config = dict(
    num_hidden_layers=11,
    hidden_size=128,
    num_attention_heads=2,
    num_key_value_heads=2,
    head_dim=64,
    intermediate_size=192,
    vocab_size=16384,
    hidden_act='geglu',
    norm='rmsnorm',
    norm_place='peri',
    norm_eps=1e-05,
    positions='rope',
    rope_theta=10000.0,
    rope_fraction=1.0,
    qk_norm=False,
    attn_scale=0.125,
    bias='none',
    tie_word_embeddings=True,
    parallel_block=False,
    extras=['capped logits'],
    init='uniform',
    init_std_qkv=0.059,
    init_std_o=0.059,
    init_std_up=0.059,
    init_std_down=0.0482,
    optimizer='muon_variant',
    learning_rate=0.00935,
    lr_mult_o=4.0,
    lr_head=0.00912,
    warmup_steps=200,
    schedule='wsd',
    decay_fraction=1.0,
    decay_shape='exp',
    final_lr_fraction=0.0,
    batch_tokens=32768,
    max_seq_len=1024,
    doc_mask=False,
    train_tokens=172600000,
    max_steps=5268,
    dataset='wikipedia_en',
)
Each number is 500 + 25 x the weight over the matrix's rms, rounded and kept within 0 to 999. Layers, rows and columns count from 0. Numbers have three digits each.

# layer 6 attention key, 128x128, rms 0.078, rows 0-108, columns 0-127
464485501526514519498500469525524538521497495568507462503495495518468505493462516480486527495509497465485531484482498487488534482471482498482443484529518516479523513542515488482546430481492532508492533465525468510486504524504504513551492462490501492529464486511484520516513475513493444531513544492514547498507534546494488517473509501470495500520506491459492508499487470536561551505504
489497447490487535465503499488517478511491457513521509493539502531511510488494512493507482503517513492488523481531529511471524499482498505526473494511509540509533493470480508497512492488462484481482504507478498518483529581519507482479477477489490481496499495507474478496526532502521497507497470507489493479456496537511507461473490505514457485499539545493512493518488482532489485456520
461475502527515499480476488463496517524514473520525495494473556494517481498491523481505499515461518465524536541460510497503513536480507475482475503512543523466518543514504506502531547500468508459531449486466487497509519543493512494517523482511462488484513500522498497505475480493532500500549516501499500489524524504506487534465483511480515528478489494501535499549463520473514548471515
474472489531502458509482484528484469481458481482538491474559504457508461536447505487475511497491514517490556557542539509464501521489487516502522490474516522491556503516483520517442499501487499467505483517515504474496495440522505469514523503502475526486516518491518497487466546529501535485523499543508493472503496494498514496466491480465478524509501533505462520459512450524496490495480
462507457496541518509490508486525502467473501497523523528522500468529500484499471442478506492511496506496439536519538468468515511505525495474526494499471486498496496502453531474469517486503544520512488531505495502502521454480499462464487494506548523454482465487486500512524489503508499487474485520506502468488517506491498537457534520475501503469497488454524478491470495480502516464490
476506507516527486522501501521524485489485479447475496538509516519519510492496433508507514522508479522517511488504509502472532478482539475528510484474487519531468520475529490533461518477526491485483494478466502505506511457465490522541514493490470514501509512493496498515503506499524544488472491519484467503486498471452449476507534528481503465464458472527525490503485475488487464472495
519491527532475518495450494527503542494494509478503500497511507477541521495490482506538508509518505476484508526488477511512475503483506491452545482489504493492489502527477488511513513486502521485479493511491499494500499529497523522517483463472501519481475537477471516503444469507487485514498502455488504462526502528496475477519491442495470505470469466484462545501505502516491489500512
479533522502519483514496493501536458532496516475518529497529513505524525470480515487509506530488498537483539500477565505481502495496554513500502494424476444507482562513483514522527488459518493497506502505490458535500540504480479469447511508487502509453462513480453484510491463536458500488507474512495500517510518501464484518497455522481491479446467496512553471466483518521526459526489
519475478523538505510505474481473489481475494522501503524490507489534472541494536500546481515512510501506500517460494503489486483528494481486509553481472520434456546482518505491493519467525475515483506475479504520474531500445489527507534509515485533578483502519537475512505512493514487490462527504489527489513505503537485534508479487507515475503478483527530456530532510506489475464530
539495472505486493505521549511484471470520506526484483501539467485509459489508512503477503486487500517496506473445479546507492470453522505496493488516522508478497540493514552515471555488522476514541496512498511503513514534506522501513495516508505464516523521509490504465512486510543499487473492510486548519496516442509507485516505510467524520493535509518477485467539482517465505488490
499518480553461502512493485501515481508531493515517505498447489465526508531517492503559494493471513482491493482507503478486492491532486500529516497532526514481484504514505512554503511546486511489528486507483484507512496506533526478482476521491504508540479456539528490496422527483504476473509458490519468494487515521516529498540409495464500474527503469458520493518506475463505492540510
513559566515472456515510516544481444496517523507461472552485503507542468496479474513518477517527515449501486527511505417498521516482532495481513473499491473497524453481538521498482473543477483509496497490447519488548503476479518545448486509481503514485521493516516440535467514493490524469500471526533546498519487530479461516510455485508452491477516506485496535508464485449486480466500
478529542519523456525497519503526506528475478501494519529490456500517484471466463522506451539487465524473474503494499484470500472552498486511508503502498490499462444540517469530569435501510538532501522499488517482509472508435553518486540563499505499505481501481518510470512529507486502527521486518474529468483526499499435503464502538474467470484522506500520492452515486510524485503485
479502552500519476492504466470494492515514500483482506491523504482472498532460511498497465505530520514512530497504503510496515511505488504530516475540488526470514464500542430468525510492486432518493478468486513520466484532513550495469522496476500511504481510533494525493504492467461516487499520536478497476538519516490480470503515475528486481492464543445503518538495511492464490515500
437544515519541494502508476461437518464528501485534514479515507481514481480510474491496506488508476465519520482488503551511455495501458479475510467485504527459502489477513511522537530553464460501503527496503525529521469526486528473556510520493528502498490539509458488513516508490517502490474474470505486520533441494500532563523498491501528475531480477498518500510539511491515467505543
539474496559510502473489488445524551514563503517494466512494480443501500508523533501507490495534503516503466474506563527487491518511502478511523530535513509495513482471491507459544498498511569555469508494503457523536497499528553469577536493463499491516535483501521467498505444469531464529482514499476521536488458466506514510460538479490505480511522516462485524526559504523499512503484
493539529517520533449458494523505518498534520462477498522486500515541475515489501494481518536490489479528488536516512514487494482491465507496515480532530502527467466460489498498522470493500518480471480456494498473466507486470444535486520498545509532537476503488493474477470491475501557527502491526497463466519523488453513520494457519510473513517516457502537469502525523537513531450524
473553521532512533494467471539510508545521516507453536562482490498504486497468465524521545528528545496497517478505496533497497493512478495444508487478466497508472524506526542484468494487471546527495473522496537512536519511522513479553482500508503474520495508508525512516540498459446539519516493520518494473470481500508465465524490492481482520503515472513517499503498532483515507506481
467468467457524575498506453502496521503466514529465528473515535522531529488450503498526545441504485490494488491477490467536480531498490475533473460478467478523469561487485464541517469496522474521558498518486492504506535436515452513492541533542481526491490567465497554513456534468476505531486484523549507533518486523559522494512485488496502486505502472494505512496500525521490535524472
518501511537489434536517520482482460455518513459493516523521485424475511511526524508513492490501490487485436488467467475465502474470516472518512481538495502514529510536506500476508480482455510481493518482505468499468505521485516495486521482512504555487513513508531485526488529465476532524440502470531509528489535464479505526502505486487463490506534484493488476518470479522508495480515
486489485487452511545484487522512486543545514480530484466515464509498486483481527529467475509516467537546545517446537484505486500489518527508534485498447483530492547552483455531484534498510488485501507508512535519542508478511513554493466465494485518460504496516467528506535544524488532489506528486475496507504473535547498515495530509479508508435521484529538473488465526520516500433511
524433447475532498486473529513522567522478504541522486476508484529534462434493499486522537514539480523497539538491483510478497477479540477499546471475504493499473542497518509479575454497462504507524493513476522526510504500470509484544534495494434487480478488505535521488486475518482528515493526528493494497478511470511500493463547519473579498522466521499512515479494556443498481525439
525450497462495497520483502482480491475512523524508537541510474481503501494503543482513538496488506506472493505483502534506528465478446490482504505453559523484528502549514483485523520468495530425507514546505491458510492472520503473501506467546466455483507556516467481503507453516476512511505468537506486524553467518485497536518519484494543492488520484514500464508479436470553480480514
486461497485541513445509488521485495495476486472512482454435552512518511517496540509540515519496500518461524561475524471522512454512454483476508509507484499511563513468494493475510515488468513525515476458462482478547534478520501441512502451471496504508518543534514495511499524554485487516519496506497547492470469521458470516497534536474485535495515457498570500537516541455497529515476
487514515512476527492595521477474558495477484457509457499480507491518526502543543473495487499506523511542478500522525493494528488521512500452536472457520483487501513536494460493492478468520498533545482520502483524501522496511470479508515479468507484504511536485478495481530464522514558564481503477537507474496532505505471569485507502514507509473512448499413474515510478568467463541513
511529491509474559509508523550480500459453490516465513488501487518520473440510452517482504437523529521479545516481486499488490467517493543489506505442505544478508474543489505538515534488503523476500555451512510506489495528507524527518503514492502459487536464440482525597488502510512495479524473439448505484482496510512493535471498507478496537518506501522510521480521489475541493456515
496473540508456561526500481505500489470508489455507536477482524518507503489502474477471462490501564508523520556485506499479426533503475468482525539514488505509505504477487513545506485515468497476485533543470527494466477462491507549462502541471541506486456478509506501516533465521517451523499458537548455518471506457503500497457525454513502486498515541460510469500511452494507489498466
520517493523513507550501522457523476536502526515502506490510495493530462477510526471516478468506474481535506482454501474426494479446514513536473489531456447520474474472521501526504524522486534529521504487504524510468515523461458469469514513483469492574487479531497471477530477476524466488524531492533513506450489511500537489493521517531529530552542530477493504482549495515488480501500
468476526478522540487495478515514517462485478519498492496490504535530566500498521498546531522462524456504469496547496483504499442477506485525516510501488503501550499495517533543528533431509493509487480491540478504545474511484498484505515494465421502505513509505500482508566465515520456509513516492443503478480478493522520497536454450515529490500438508488493496489515513527505467470486
477517520495539484499516512485543515517488496463492425556524456521506532524442460508518508518484517483468510489504476505472458475490516552455561542445497474428514469514495522485528524522515536488489457480482505509575478500540477489507528453471526526479499513498497545510484458469483490489486525545510529490473476501485460472467487491556512494546508494478477522504491483497461514552518
463490533529474511550479533491480491525499544538495512499497461498464488472479473533509449500500483463524505525514534465515523498531463509484526505533490457505520485532488446477482588480466499535514498505475495524514449528508475481466488501510554465522502531488466509512464508520521496493497527512479516479515459442510468506505522478469520464483475544523530526496496497525487460546519
494523507480513488483484443520544500411470523537519503514445509489468508511500539511465519488518457504522480525498558468476508510478487498528477526511501475466496564488514446510488489476484509495535542481495469514558494514506515502469499482508503478484519518504504526476469444500501476468476505546524500512490445501476469543533475517494497492477553523495459495530485533508527484476487
497467464471462503500494511486507471529491483495533495447508503495456486523497546491504497563492473540493481507508494543507484483485506494529469512480456502489510522563494461475524518479519498519561470493483485463479485449519529520492543495497464479482527478499477489489503458506489545482504476488540540506482502524446551517501491493484568509513494487525459536468472522480504528474454
485493455501496488476508467501468517535461526521498489531497493510520496493493513458487510517483490542474503529537502464485504535491504480522479477498533514470495520574538488479476503445505528481529481510495524489496476483458508484504521462493486473492490506501515478502473488519538522486476509493539466527513509513491487536471499485479525480567472476457483473522457510480481484519500
514525498512510511510502507497522485503463472494511514539503529517483512503501519500486471491472478527499504496480499503525523495509475510473448462487487494513490500467508488445496466451498536497514543480487529503522500481497477495499480478504501449501473526497509481476470489458492527526496501504506476518486530560462516511492512532533498464525516518470563492564499491492481483489498
496454522470493506477530458517528496516510534511511492493478516492484477504483526475489509530510489528513537558538469496503485518470493494521494492484526474485522489495536486493510482451502459447504499457526513513503517510495478488474499520477493521491500481529484509470471510501486539446490512485487487518494515485489508467481488514507521516521506463498489536488475505475499523484492
500480510508427487465516504510496475483532476498519505496457505519524500540492520501512517506501528472487516477503519481509493473513478539473501479477496500511477508555539496519482508469480470470498490522519471484499493497465515488501501487467480513512473528533475473479519512562573488497503514532513546495529503526487486489535512525496508481491509450503496464493483474494451511477513
462509472507451480513497533505511510495450455518514498518486517532546502501504557493557506540524496504504500503467496502472517487549503443524490520544554520488546557489480489518544495523508521566503469508533539482514481477519539433493456499504487497499497496490458513502471488537487508461503519549523489529499487510493512538505498497470499487528540490517471493518514485499509512462485
495471492477521506490509509497464505514518464536448541473498497493481492472480508503522527500485493520490451512525518525487506457483517480497476482481462528479514505547527492498492477507515510498510500530546510464491521502536485519507483474468533540505526515518463503491493491496492480489503509481470481534471510511507517498472518496513530510505451498493510542479475543504451538522508
473493501498464517484484476497485503500537496523467501483471527477529474472463463514483488483531465520477456527498510515497518509490514525530474489499526514487475508489438528485520452502521472462490481511538515500503514535482463493528510554470485535482486514491475505516517520466519489510485501524488520482459471504506486496516501479461507447471466460503498478513471530526465494515499
466501494507510500419432442486510490540521465491518496524496508472489505519497473560525517484484465483484516497565518463483443527515504512496528527535495501525490509493509497503483524498530524511525498448495490538488494483478511550482454511487503525502495527501501477515490475469506527475527489514498512488472461513448510527539491481497491524545489523479525500508510487524510538513520
483497545527468546475453490517491554501559544454482516482510527456512518510478457463488543484559477513521508494555515500493500459532505472523508499481506515477528522477507517523509480517514511504496546505486480463510511530508521512523504496513496532457508473508500492446507525513518473493501459501477505502483504525454477458497470481479530504539508505530529481509475542501512514528506
497494502490494520520528479561495478494504541549444442503457554513489460512517504488468502480455510528494461505453502498513478529509479479513481462475458457492517454485510477445477477470496456495517480500485478474488510531481507475513542480533507527498487537502511493490467509483467507475505505487517532474536526504480551506521496498467519478510497498513487510506527484454497490521498
508488536499489527528510515493537526489511482485479501529533557489486480489515502497507550491492521512506474469533497526499506507524511509460545519521507493509492498490522503473526528524552482565474509473488532461530492485484535498476470533538509491508492533486520510545483511503460503521500465473473477482440500483478540509527520516460495480451493489501543512521430518531484534562509
477478491476497504468532496494455516458491504505467459503491481511480525506494433440447477479480446465470491501501482484535467517464486512516497480511471494434486472490499503525507500488483512498487466456540480529502483505516544538497506497478497520509486512530519510525501515495471453490507510509479485515482507468518487521496523509544507513552461516484535527468468502514517483528501
464465489476480492469429506520550520468497508519491506455512486539525487495489549528496490525518523499499544499484535495533428485499479473491485507490500482493527538507513457522494518481462475535520449467491503533490517512484487436458484519514486502494478530535512499524514485470479546495489494566512516523525475524522534551507514484556492517527496540510475495507499472479498546515493
499509515527496520503513460515497519467526490532514524504478499445484506565494469499504542501515445454520526460524459490510455503532500475521522539514475479508482480516532474491509491484484501507479514482509521463510432562419454488472536543508523510507505484504477474508479518539498560478503516520525521515461498555503515507458505493521477533497515497494495523511509500479496504489564
498513499519498506529484544452506487448478501504502525490497478470548481510488443480493533487532502491529488519513518495487519488494515478501496499447482488470518544511498524502479534526451534474500515512485512511530510468494479509484475507519490544501516535532502491530502501518458493513517499476472505494474491487461472500501449528515492505509537512465459512477490484462536448464504
480510534501482510503526516499499505536510472461554545504467470491530482473474486490535491476484523444507521466501480467528479499499486475514536512539521469495524495503491482514496465482545531504507499486473507501506516510462474497518489492518460486490453480536505442509531514518564485520491535476480516522472511482497490471487490463523497451495532486525486526486540536490452471477518
518498510501486532523497530466484490512510490492485496502506579455531446472528475492549509536512450477556515486513471516522491510507455533548470509490479506511554494487513490510465470480536500498500490484509493535499448527546492513480449527475510474479519525490492493500494554486501494516455519518494500524513494529525466525532487493519507457512463513492508492512522475495476532474481
511465550456513562533480520492489456478499498480518523476516519526461524520487529515486504510468522481510511529430485512500512478454483528502497529485528510504469505479428483516519490515555486474463487443493440491499496506472528517550496543483542482554488510508553554522510528483474505502473511553506473520511483464466509518541514530521524534507497493501505538488474493468502480481471
474466509433476533512534450546475478496500458505544544475537541496557488509528528489499451495512508489501513502513511495441455533488448509528480492526496471492509517507500562507543553501479543476550510459536545527469441507511509497513507490471516514447528508496508465498541510478486493555520489499480499493479475531496517483508522528515541495476548442520492504469518510513468496519498
510506495451505470488490497513492439474489504537492501488468527486454461504475520489485533540436483510464486499529512544497501480508502475488506558500481535516506439575483515472495490498471488504459461502517521526506554518447515496479503564511540477507514520507494473459523471522487510498513519490533527493512502503515532484535533505502510507470464503490403491496460512513477538528514
489521484500482502475463488481509511483474547467500478498541483516511513463481481493489441484513514498458490493503489501493556484493496456495482434454529482515508505490536517496485516443454505498538503514497482489491524480532507457517499494506488520504482522456544529497495496515453472513465501534471528476492494520517486505491540471491523545531473516502506509559435490468494545498478
472509455455516474541464488476508533490492527434501525536490495473529512481522500492524533498549478540519479517498502491522505568525500492519496532498487495490486490503500498501491497487443452494483531523454477493480511532502521510519450516519508531518521495464491510468491471494515490530535471483509471502462484516508535484518532475454482520499496537490566506482494492522524519479542
479487504501507485506515531521533500514487520494517504511513483528514504482512495473506532516501494492516538443506474438511503492455468525427526503565469512509519463511568529514488512469487509504491512443523522536453497494474507487504503475509524434479485470508509459508562472479483471443469511513503511510500519488530424530466496486464508493506523484477498510501507526551499486504510
540483568529503484505494526484487502513513525486474482494489566490507498470502502539490540534542496533502487505527492448523468461515505508498493483490486518487462520471547501511507482483481498462480503479498486503491499417487491486526540492486546459483462509464469456500462539502483525524503520488556485481504535498529530462530464509525499525579485522480470494497483515453520497463519
500511464488510508483520536486509510526502491503537465463541524483483518472495529491543503474533478491481514522526503492515477472510534514483519535518520489476490479537559491498471487431465534497520495524534480508488518477520512509522458540444541508495528526491493512511491498571519515464489502511488477526512477536507510499523457529484495490461510518470485486474484520472529478497508
501498556491539471540498507514476493516505506514526504529458508533438493498563502540522497490513500510500509503492505486491469517516489473509520466501509513498483539518508497450492504511590567484483474499507528488533483502484494544502517481500515490527513480515482491549526480565488506459495528516452503458490496433503529472487433519484497529455455512471460496516489527480501507527467
477470498542504539492518501465511521523487489476493466461544469487488493502548490506501507479453482521512502494549516494535525482451507453550481493468471512492476481472493498471487499457482533475512484464524525483473527529512503509468525465506512471511518498516520494441489498501498480483555504497455501469471532511487497525490484453501537536508549498464486511477520489455501470526507
538492482486466549458536518548467492489512508503483494542491523495500463532520476469525453494480467524478538523539538477481496472546491493528488463520470514522516472459475476443527480509487510498515466497446526521505491503471530525484465485490506461444497477544505504503526556476468500544481458532466467493516481495507513488477479497526490526485493541511491466508515511525512487502517
467468467522513502489491503501515461513521488518519495498484515520505494498482576506473492510502538493519491536532510537499562530525539500494474551526474560499466517513528515461508557500467519448520492484498493460490534469483478521535513512511468506523521507483507478513532500470506557531468446466502537545507474530514469493526466535576505519500494492485514505490526482500426510478531
475500500516507514491484516502506482470519508450480511526533439475475476485518542513507511517508481508495485467446461511470500506503527505501435498506455500532496511519524502512535470538538464481508533466525555468465488510545520546545534472515470476474494456493487533537449506494561521526470519533518510521504557480473576477504500549484490473496508523534536510529496485522509538533449
566483453520522430467510517570553524514509517512490521550505499491483508460499466525491516491522515482499499521475483451513472521510437467515481552511512484473492547521462509506502475540494463502528466528470505511490527510495463506480501517513564489506449494492445524525528492520502447476494458527497528485502500528530469500487522506509514545499499490483520521497511507460494484520465
491508510468514499474518514486481482487480508488475464501499461515457501506526483489497475484521464535519505484490519505504487511506516512498511509499481477517527479498497512486531521519511499509460499513479510568509465482461506491485505543520505508474487525485502528525521517483506509467510512489523497499488482502489496497506484477510510499495506460501506506473517491497513463488512
506529500474497444498510501489487514465487522494483466489504487486499491521520489502500496470516470475494510472489523520501499520512471491524517504502490491486513465487530519451541502534509508474456522521491494527515470479458482517482512528538528512490505543475509530527512521481492498464502482509501475532500512485496497490517513497502526495500528492479503486447523499509494458512538
512479506531482507525528476500521549489508509523490533476499510516506457546482465509491488502528473520516510498505469506505488515493472503481518500542491505521536494505480482487502449496476528488503495477509461522502523508517504477456484499543510440470504539480513528519546509497526485503475504500484485518493532467480484508513520482510485515485489501489515464484517466497490517495502
524518536492499501540477567499476518494495518515521513488495516457474525485513517488510514481471485469496507477507544506523483516493491490478544477553475484502500496501514493472540481492472503488487513477534492523496486474453534493455503496528524502490499521511484488469552483503488505488500489499528470545538475474465516533502493462478498452495544492508491520454497517531527483500523
513469463515496503503536483520488507480471480467507501481501474514478483518489483482466511474517492486516496498516482503477448504503479522510491533497511522526506524525576486481501501531511476545479489519510530551489483536491516477510468513517519519520469520488538531554488521506506461522501482482472486520486525499482515489489502536513502515507458509511515478529485502472522514481515
484540463481529471479529498502478483504533554495535481533504503511496569477493505472455499495482475507463493500478508503496471507479499472478482504481500504477504477497474477504468505499488459513497509507552571483481482458504508534557527544468465518557487500491493470490543485548508515559491510462472487540499481472495492535525507497497506518539464476472512485513515551472536516510517
514493480492528491495491474473505512536498470536479522493498507498493503496466501523484463512500510530492461521502509480479486495528482452501502507462479519521510526481476497528467520484536481503546507493502514499496536495533489527507486519490502514517521463508466524518491492506514520498481508532484492454496481522490532555482476516511507519499510530488505527510507478482512512498481
506502443486519494516520491472500506520491502519477500469498519488453499520521523498471537506449433470515497490505467512456503504454514509487524539462487488468522499470485455514487501495517537514492508540460527464505534458461525493495453557494517481444509487515505500463522540466507457458544545504520430489481453526516480535526500510532489493530513429499515498455529472454547479501513
492498497498503471455441494491499453568505539490480500537485482528539502492499518527522509509482480486499498524492516495493500505488483504521481561539530514521467508510466488503526500474501475543521474516491536508540503475525510521517528470506499492514470471533510428512512459468470527489506504485525541488516514512526493481488522476525528460476499501477490504494488521498481499508461
556496501487515506483503512524453541493494528525506493467484533535492500490522545466529489496463498479484465523517466522475487495528484513502523491496469494470502498508524530496516509506508506493470501490504462478496514499521482535471507458498524476500540523532481544468477513507489496493514485524516480553501464526482502484512511513520503494552509494496523466471497499521478507502506
513574488457532504473510465507541519489480509452495505501545559518478488509526525471486490541486572530473516513514463510540535489471506512471491517497556525485478486564465515483503521467473522512485458495507490481483537496473486502505499524524505467499478528495454505483435439473496545471486516511490530493509492473516487473520526490482526440520496553490483495473489511504492505495539
498482535440467511462453499493484494479480526483535510480469517527516467466446498490533511518486515492465552473470495510522508516502439466498428484553493505499474512507477514467469519502506472506502473516488496418515506491507456503460483545531516442559517517513514438473512493449505501518516461535450488486475511508512520501487551507504491506493474568497477487475464535548485474495462
521477482481498482485481505458554474527511476509493513463467471518557524494527481543497480512491533542517424507502486500516568500464523484512508477425505519477500519473496487538500529545482565498478450447491488455514485514525479463507457517485491486474514515526505550516471449534521516480482512503421486475504510515506498496487530489484496531463490532526473551491511526507461506510480
533503477542467440506513522509557490521514462518471522502469496486519511464488495472502531484480492529514526502503505496509517550525511462508497482490465523563515506516512472523493513504524529495563489504510511505497491475486532503526482480474496512503449472480487497552527527510486522423504515472532471462451512496522468476448491472493497524515530502522490481523563423447507492536518
490482509488480512507483504511497521472533492480476509525492502464545518494498496530494478469538509480499475522481525498481514508472525453544511508508510496496476565479553505543505512513452519485493481506524490488524501515495493527561553503513480494527474511473462490517486454536500551551503503499485500478464542481497510529499522494504521470460468484497506522515523481492469575514518
492474487534498447463502476489453503520505478519493458502494518466520481502527487508472537476455452487504475520530485483454501520550487482532536484496488455472505468461514491474489506509495445531491503525539524518441521470539520550496453455507450513446468475491516509526507499484496511500511453476492497504450490504509509466493459536517495529481493512474512503495520495510503521485467
526533505529480500490542531509514493471517544469519499553508445431477550518489457456465517520535500523486481447533502494489495543504497491516472487562524499492524530505488521490514513505492519481510494497446489512506500514518499486508539458439472537475479467460521507504496468512475523472519492473476559464500526502490520450527469510527468507531501545477525559491515491509509482532548
516531494542503467502529519478513516493550468489510483496506488494537530515470480498467504469516498518538483481556518498483484500513476469514505495487510546486442488508431478478474482532481510476498524520508501514533536493490529556510487509500511483502555485464460517511461481534490527507471503456511525502480494509480528542492486497488531499481491583487522483482502488506486477526491
479482516501518527511510490493487525536522533492487505522519463523502488495474509494458493523511496500440507500523475522487485476477490469510509501490493483494533470552493487528518471550538529509507490512526544462469559561490503502492524525498501492524492481478501471455485520502520489478530527495462488489508527477510478506475568534560491555491487490501507498516467452471478513513465
529516498537522474510495488524471501485497512480503489469530508517488484491551513471460483520439483534488520490536529531497542456497489533509481509503466488494477522540501496523521520540455507508485465531483486488496487491493506480457471520522496506453513516498504479481501511510495483506479520505494477520493480473500474502468522521550512492498491513484512502500486527551490451476526
521473478549435492507532488520485494498467497506531450476523476494512490514499448483471514465488468462472539491458497483497490503559445549470518502493470498465512514480570530475542530512495499536446472517485515511543511490522535528489448487503476549503526461497483499511532537520432522488511501481537488504484552464498472472488453529506531483483530461519527520520460518487470501525518
527469515497501474492498488493484519492523488510501485497474530544491479504498484493495504508488533461524541528486497489483478526441543520480505488471505495450481543533479538540499457454461490490497468548494500511480535492506479509511536537518542516494490484510482493513488537536501461533544498531488451531504501505500496506495498536498485486514502496514549510512526533478516535501476
547514539493467513495545520458517487490497466471519546509519522482477512488547495476489490507539464492514468518478490466537459501526505465501528517478473510482495493484503523466520526504456530502499498475515501565531491546467520565491477522511483523514465486516486589482476533492479511500468541479492516524481497495531511447512478489558497478488502513477490534498541466508550509506535
504525507534517420538494499495518467461579472437470493534441484475480497517509510440491510499523482514516517495483504497485539476492497510439527511554479502486518479472548490479495479454515503491473521516520543506474483521499521494450474489494498501465504468529513495540564514493502525482506506485498482454489510465525491512511520479494446508499518494520529508478491504510517465494535
450484515468527472498508490486546483544507512492495475523486508487510521471481492521514517488489509542488493538472453520494488466494516472509492445498486514518485428483442553540540490479487504471515447505495494498469472474484513459496512482492493488536516549518482483481499492490507516501526520491527506517527488507476497487560493486481506508518485479480512499513456478480525524467465
483493461499480482512460512479500505531519528475501472510500493527518492498518476489500523538477512470477466512520467490495529482500529526498459486499476540479513467487511500516527488519471516463525485517526502500501509505484576466484501467480552498510497499500459479492500542526477529476497487525544493509487479490508485482543498516491472497481512570525471487450514469501512497495494
522478495504516501488478430529476535482497513513537474513508480474573467501493463504502481511509509502470458539532519468527495455512475507552484509534543523560484531524503490513507505524497470488488467477554529517488531466506448526484572540506517511490498492505473492502481481522516486513531469478464528520460517493491488510467508587475525517477508525471513490560483494534498524517488
518505510489474517522512538516517526492505508506480542549520484482513516489504483475487487468493490542570457493499479488485497520495468540497481483481477479503504515510486474539497495481514535528510511505489492511478496507506535459533487508490503519507507475466498474551494493498480519527515456483510505501527498489507544514516485481446485505506501503502498503501466477471447542465510
511543534488492475503504535506529503477504507516495511488498473509530466530514476496525495493511501532526512458463470482488508506539468540482522478512509499508482514461483477444476523487488520477514493476452460512482504497501505528484514531541459505495470499475498533494492503498460532504515481483517543559452509496477550485523524525500492486532476496492481453476476522507504479512503
481472475492484467488493507511538509488446484505454471527485472477527513523518480527524499505532517494485508524538500485496503468492486477449464499467494541463480513477443470508498521434505503488489499499476495487520512509477527476487487482464489506484513509488534508534510511482516486483527498416463520504463454488500446517507515498512511477474524510517458463470529542486478471470482
468510518491490557510512481498526514485522480490475489461500480511458495455497500475505496534489524471515513507554454505471485473473500492521510503543473486485529495489509514508513494450483510492531490511542473520524515453497522523558529526474476471489510514527495514480487500530501493454485524504491507479467529512477539502506505531506494499540498487538472473450510470493503480520509
467470513502501482482481519515494487482487485492457538488492513501487507500485498530536479549516568503505501532548467500519481475486510481492503532495496511510504508516526501525507483474467532487520518487448481462471484511460537484505466480499474516499495488512524478457464518510524466525557481479497513545484537519485498496474498514473491491549484519504501515513505506488488507480487
515490501496512506516500484496525502486528493500526519501497481528484464506493489494538495479505507500490470454494489472515488512487495523493493493515467504487502552480505507476503511511489509471485534520494500495482506519488513493486472514509531485455506514503514487550487514472471475519498529491507485500504507473502492483505520457485478494483534485511492478466505513496512481504481
517501512504511539493475475511493492501523507500538532498522505484519478497515509499519524523462500509475469478508464472474505502507450514505528493510462489476490557492468498476502509477496483469518513515494490496470503497521509482506498457505507517498534459555494480499479485457492475470500517510491516480506469476542530488507514498470472474490522489479490505470491500536488506489482
487514484487500476482500479492517499510509514510492466535487486527526484494482490521539504472518543519465506501506497507512519488524474491508475486474506499471477515474508517517488486508486494473527497489470505477502504468533460492533502494501482476531529483480491465527467479487521527487484502521491485496515500520515508457533497515517499489502458515481495490502460531502465485513485
489516462518527506485503466475539510529523499502508502494528550470514455513513533493509529518469473486479496476493507506466515505492458498501484495507520494490508489541483479516479505459492503495526529505490508438540513494522477484476482506516523509516487482531446485491518486507523500504511485535497470502504479501511506505499518531507469488479484485473511468474497498518523501476484
516526496471519532514457497507483511489500503488543534500540501498504490484515495526485490487469430512483503484461525490497459497497480476497519535549487516541493531496487504482523490515501499507472515487515445528465529496508490508461535491520536483496536492508473496485532482457519492483490475500476511531502464479474543520463509495490526513491495552483468501448470516526569488516513
494510485475501509527504497472536493485486491508507519515538508497511481531518486480482493478460499500489494506508525476490526509477462481511450496521493501515507491482514474500534503517514476485493556506579507491506500518507530551507516487477486516496492496497473513524479497511505486514532493454486517491509498482527509485524521497481536470490529489510496518481519482479477496503559
517501508551475488502552544512543491475495495475490502537485462460481495532505475502459457488534524514537502510515509509533480461515562490479484489503486463526546490518490462495459475490498502493550535535475540511501460490493487521512521484434477521509443503478546487526536503496470501527498550436506499474505523511521466523524495463458491537507513466509504523539555476494513495511507
504506545472520550535509463516515500501515442538488494541534509502488465536533515479504517509508473454544494491515488439455463506485518502532496480565496491495539528479488508502518498472481568479493474452511469524512525525526520500481479521510522479515549522486486473501482497497481504490473555481516496530522494493443502491505507520505493482487503476469521504515506521511486498509487
537510529524484509519585453489491528487546435549480520514465452483513496520547496519480489478517513493459504506514476474497539499510492472523506533500511500520533573444536497504485503541514516499499455548500535467503469547504482526537510488491421532525493519502467530513430513494509496467519457476485487464442527521538501498519494522511486497496503480492492538534546476460465480529498
451512518515526504494463500521449495505479543454512481485500461501528518522499462530491515499476522490461484549520482558493488466470492490525518473506507491538481513538492485510546507520502489540500480457501478432476507483488521458527477462503514436485519528512471518481468495523591474498513500501526531533511475529516504515508518489505528509516485512558491460504506528497493512468514
467462511486567474445464504525460508516493510500549449519557511498516550527479491521494509513499476542475478488521534482481499471526527553498508463479519549484503461508497501538530504506448513482471470469516472486478525517509450471519497498509486476500526528542494498491501472512552483506491477486455513508536487482520549486454508524544523517476494513496526499531455540507467514467496
537539524529509533547477553471497500505484515504510497502513472513431516481510521501451509470486478489491503475489526485523510559482468542483510504463470525513498489537475509505513490523510491507498448460539491531460534476542527505524515501474526501499504516521510488524484511486521501472445525472513452505521499494445485454505511491449497516504471495456491510488487458465496503490510
533463467488488491488496518475494506534484493480544489490522507549498516480455494477512521495495496534479496508497501469472503461499492507541508506519519501528485486457441503471487471510482473481515479476483499493481465520511510476475494542507474471537509542491491509460489491478485436505465504498450531519467461499500461486492483484551493448490483499496503555508473486527495499489508